Part of a small language model's weights.
Size: 15 layers, width 192, MLP 256 SwiGLU.
Architecture: rotary positions, tied embeddings.
Each number is 50 + 10 x the weight over its row's rms, rounded and kept within 0 to 99. Layers, rows and columns count from 0. The size before them is the row's rms in percent of the matrix's.

# down: layer 3 MLP down (transposed), 256x192, rms 0.165, rows 191-204, columns 96-127
# gate: layer 3 MLP gate, 256x192, rms 0.227, rows 192-204, columns 96-127
# up: layer 3 MLP up, 256x192, rms 0.233, rows 192-204, columns 96-127
down191 101:45 56 56 56 47 40 25 54 43 71 69 34 39 39 58 33 42 41 51 46 36 53 43 60 48 32 58 43 56 42 38 45
gate192 099:42 61 37 61 53 42 40 51 54 50 46 58 42 46 41 60 26 40 58 59 43 54 58 55 42 43 60 57 52 45 43 46
up192 093:40 38 52 41 46 60 55 66 42 56 52 46 43 43 54 30 47 51 48 54 42 56 41 60 44 64 23 61 34 48 46 49
down192 103:51 49 64 42 41 41 39 35 37 49 31 52 46 49 45 49 43 51 50 59 49 56 69 41 74 40 43 40 44 50 42 69
gate193 094:51 35 62 50 51 53 49 46 37 65 55 45 45 66 49 54 43 28 47 55 57 46 58 51 46 45 57 41 45 51 40 50
up193 092:66 52 58 60 43 53 56 59 55 63 54 58 56 49 62 36 44 58 42 46 50 36 40 70 31 39 60 27 58 57 66 56
down193 095:57 41 42 36 42 55 49 72 53 49 45 51 60 43 40 47 76 32 50 50 52 54 56 45 48 29 48 68 55 43 48 42
gate194 096:66 59 43 54 46 52 47 49 56 41 52 59 44 49 48 50 49 59 44 49 58 28 44 51 50 56 58 54 45 25 49 55
up194 098:64 30 44 39 48 52 47 38 34 35 42 35 53 42 68 65 75 40 46 47 45 61 36 49 48 28 38 62 49 48 57 54
down194 100:53 61 46 56 50 50 54 25 36 57 52 56 36 67 41 43 38 50 59 55 61 53 66 49 34 71 47 33 53 54 52 50
gate195 104:51 51 46 58 58 55 39 62 36 52 60 52 47 43 55 58 36 44 51 54 50 35 51 53 62 30 66 57 57 60 47 38
up195 101:62 57 44 54 36 40 49 29 57 52 45 51 41 58 41 39 59 34 39 68 72 52 39 40 48 48 48 48 43 42 45 57
down195 100:42 57 62 51 40 60 43 40 58 30 35 43 43 40 29 54 48 45 49 52 46 57 66 54 55 58 46 50 45 42 48 53
gate196 100:49 53 59 44 47 55 53 49 56 47 39 72 49 45 47 40 38 60 61 61 42 41 63 59 51 34 48 64 49 51 55 35
up196 105:44 39 59 45 63 70 51 54 45 59 45 40 42 49 70 54 39 54 41 43 29 55 56 53 46 46 40 58 53 68 43 62
down196 096:46 31 55 31 49 52 33 60 45 60 35 57 53 43 46 48 56 53 32 67 36 36 58 46 53 60 55 46 39 57 54 54
gate197 099:38 51 45 47 60 30 64 51 40 55 33 54 44 49 73 44 56 61 48 52 58 54 52 65 53 58 52 65 62 51 59 54
up197 096:51 47 54 59 48 54 45 30 52 54 66 39 24 58 58 58 43 45 43 67 47 40 61 25 48 72 50 39 39 53 35 41
down197 100:40 31 49 44 51 44 39 59 39 53 59 39 44 55 47 36 43 48 45 46 49 48 43 56 79 66 43 26 58 45 28 42
gate198 096:40 52 43 50 45 61 26 54 52 56 64 61 59 42 60 51 48 66 58 59 45 48 32 42 32 48 65 47 41 47 43 47
up198 095:73 55 47 44 45 57 45 26 54 41 37 53 37 46 49 43 54 44 43 45 39 59 47 58 57 45 56 41 42 62 62 57
down198 094:48 45 59 24 43 51 52 50 46 40 48 44 47 56 49 43 77 59 57 34 39 44 28 40 43 63 54 29 61 47 48 60
gate199 101:43 36 59 41 40 43 52 55 58 45 88 45 53 51 58 49 43 31 32 55 63 48 39 44 58 48 37 40 65 71 49 41
up199 093:54 45 44 59 64 45 53 42 36 50 56 42 53 42 54 36 54 51 37 50 59 34 70 43 61 39 54 65 39 49 51 57
down199 099:46 50 35 64 45 58 57 55 38 37 47 56 56 59 44 58 27 49 36 55 52 43 48 48 43 56 42 49 45 30 42 43
gate200 107:53 56 50 56 39 57 67 58 54 49 48 47 54 39 58 63 36 67 48 43 48 63 34 66 63 64 57 46 30 50 54 58
up200 105:61 41 44 71 40 48 60 65 67 40 38 60 55 60 70 43 63 49 63 53 35 43 49 81 47 68 51 58 39 58 41 70
down200 109:62 65 69 60 43 39 50 59 69 44 48 36 62 47 59 55 47 48 47 53 52 37 54 55 57 60 47 61 38 71 61 69
gate201 098:57 32 50 60 51 49 49 53 38 42 61 65 58 50 35 46 40 46 23 38 37 46 55 60 55 54 60 54 61 41 41 37
up201 088:44 47 61 64 55 49 27 43 54 43 48 55 62 53 40 46 72 36 32 51 31 56 47 46 47 52 59 44 58 42 39 38
down201 101:49 44 49 43 53 64 46 45 61 44 39 52 48 48 61 52 47 61 53 53 62 76 45 45 45 60 50 57 54 75 61 55
gate202 093:45 57 34 51 49 45 48 34 54 54 65 61 65 50 56 47 56 49 64 33 62 51 62 51 35 51 45 63 56 45 47 54
up202 089:34 51 53 37 35 48 60 65 42 66 46 74 55 49 63 57 44 45 40 35 71 52 63 51 45 57 51 46 49 53 44 59
down202 095:56 36 37 40 61 55 42 69 52 46 41 43 53 43 55 57 61 65 42 48 45 66 38 70 48 47 51 34 75 60 57 39
gate203 103:51 49 35 61 27 37 28 46 45 60 60 43 55 20 58 50 40 65 55 55 45 71 44 50 48 50 70 52 66 63 43 73
up203 104:46 53 40 48 56 50 33 55 52 69 53 56 70 47 58 55 49 46 49 51 60 43 51 50 51 43 57 56 51 36 58 53
down203 095:60 48 50 56 60 55 42 45 57 74 57 56 49 69 35 40 43 48 50 53 35 51 56 44 44 59 30 51 50 62 54 51
gate204 098:57 53 51 42 46 35 57 51 58 38 52 46 75 50 60 38 37 62 44 59 35 28 45 62 32 47 50 48 50 54 65 43
up204 096:54 51 47 72 59 79 54 40 45 42 44 55 22 48 38 61 56 55 49 30 62 55 47 43 57 60 51 30 34 50 44 55
down204 103:38 62 56 49 33 53 45 51 47 45 34 53 50 43 45 56 54 19 49 52 47 66 33 64 56 52 53 34 47 41 48 58